python train.py --d_mlp=384 --rope_fraction=0.75 --bias="none" --warmup_steps=217 --final_lr_fraction=0.0
Each number is 500 + 25 x the weight over the matrix's rms, rounded and kept within 0 to 999. Layers, rows and columns count from 0. Numbers have three digits each.

# layer 4 MLP down (transposed), 384x96, rms 0.0984, rows 362-383, columns 0-47
537472546523476500513512501479452508482528494500483451505518441529509503535516506538509496487479499534455537517463474490495498495483499476500536
481485487483475535495532468469448503481511536526512511506495465505495507533506484518501502486489437479495515519492462539451470478492487483531517
524542447513520523446449491517428458516467464541547460484496504511519469444500475502533510481479548522481502525513560517436481506542513489503502
497530478513437509456457471505486489468511550486501505559485489482558487500483505470497538477515545473532508492507527533475511480449521455469527
492499498481507494516525510483490502481538473447492512507504507512488520529529480507471534475516496484482488514511486467483477497509478479513511
483472544501496506531495499498468453508502473516514514477513503505518489491500478453533531482472487482511468516471550502536488501476491529448502
537480482509505504485502460484500504481498512443528499504525502481521525537482511496483504550497490526512478495513507486526486484476488491494480
482544463481513504482490493468535486476505482503507525449450493494479519516514492465518490504463504495509500499532537509505519457518500512494510
471515485530481535459457486523507477510516540555521495500492512495489492572502488458458501541498511468539519512508510511504495507451503488516475
458532491511482516466481511492502543501462505495466505483506507485477511533469481532461510487538517487503496481519505460502463518469506567490487
512457528511486540546515513503472528501504542531496507513515491491486517508485529532509503509480496502492468491463479484469474482493473527474489
491488498514535449522524522518529559541539458444472556504461522514506525493483519449543519498501474483522457481509502497472476489495486514485482
467502499491522523483525516499504552474525530526459485504486481512524494503473499508435487497508485519507483531509516465476497494544490519506508
483475494483468549482532519478535489498478486473482487479478483490449502510492477515494525517489511490477493492489536514464494508497509518494501
482545459514506481494505500494501516536517489463473514526449538522499527542507495504505484463470516450496487482510556451466492539507488501502497
485493440485539516478493506468506518509494508484478510485509507475451478525491476503546499488506498479463545500488525494506549457533514471484484
526425435496476472524501509472500536475507468538514497508511471501461485530512509485483506526510527482499487502477495495496481523505518479524490
455532494469504502468494463486498524494490505542472533528490505515485532477516481487509492505488517486471494501517568506510543497481507557522488
534506516502487466477507577487514498511523495466511474514479525564543491478508511507496505514512487524501487481472492503518476540525459494504511
483519525486491482485473532497474510446501472508508523475507484519523463526503456473503516463447487504502458493518518520519472505480475517539524
455499469485500511488543491519545517505476507489493496471494537499513511508495512470483500472535479483502510480486491482490483509493504554476486
495462495482508527536500536507498486516508505514516511521480477538490518534493521516510527477486475449504533525527483486479522533500486489506469
# layer 4 MLP up, 384x96, rms 0.112, rows 363-383, columns 0-47
508501520488508438508448518497499504527509514522508524486510483475514510514520453546487462528497477513479517472514533510521496474444525532509517
460518493517433517499515454480492512518495451484482481566514501480469515470538489514478454530451514494513544525483524516487536506471528512567496
491490536529457509446479505496516468458481485491513486519507508493486511475510518490501476494495514512532514520489481504514557517453562514489510
491479502478458496518521423512485477472486532505509491513525509469500530533547460532510575516435505516517505488476520464520552502507511482498465
518463512560481493478467479512500471457472477504459493563511514484518528496487510491491504489494495484516481517547513513545516459513482498496467
529514511501488521516462484511542538515462465492484513519543532498475536512501514499485477474478511493476537499540529481477506511529503473526502
527461499478499504494462454546471521483506522488479496524525486493511492507516488531498484499552486537502541525490475501518499503506508501496485
462530488549475473561444542517491518505527545531475493490525483498525535482564483501493501490445603524501519515517501469485546451487505524488492
492482496459498485556485498515516516469493530510488505537485500524472512515478518477506529488480509507524490514486530508464543486476510495504536
478550509483477511485507505489500517490516505507451501494517500496488526540546524519505529491565510478501516531503511511554496542490498498504447
479521519490510478477498507515511459510506484543503482518508514503465503461521500480530533482494498472520522472522554502469509510483520507477466
460485512483493460517520444505531515511530477501470512532514476472504490493520505540470479506477495523521526466524538483440492490488522494566500
512456502522492501502469474538512504484501488510500517545499514520536510533504514527505489500497505527499512520507527492502510527490453496513489
501475535499442489511485477462514518471484516493478508542517473514518479515504479505507543507505549487459501493479522474481540515489475548485523
462523544527518466522505503487516523457516472496481522508534467472482492507549545501455505496480514504538509443497521478500494507443546502516507
504513529493484523471508530479495515509489519494499492500510515503541507509489478528512527479503497461489510503516510448519501504486512504534548
493490514483486496518484469550511507508473493472485502527517499472513481511528552495524520485520467475498536471486529496459479467470541495486488
460509491546451511489447470466454433448486470491532491534548475470536521490502515508504477495470527540499501555530512482543516503494517510486528
499462532510438490491497495459473499476535453505485465535510499523524490487489501519467514517431485514520526503515519517485479527495510520536467
550509510532480514531474482461503510493493469501492505531534485506494494489516527528477508500452510494520495506515519518523509513477547484500515
486495495526499482506503487514502534502507482436498512507554535501491481471521483494498507482499454530513505487488511475509473498499531513496526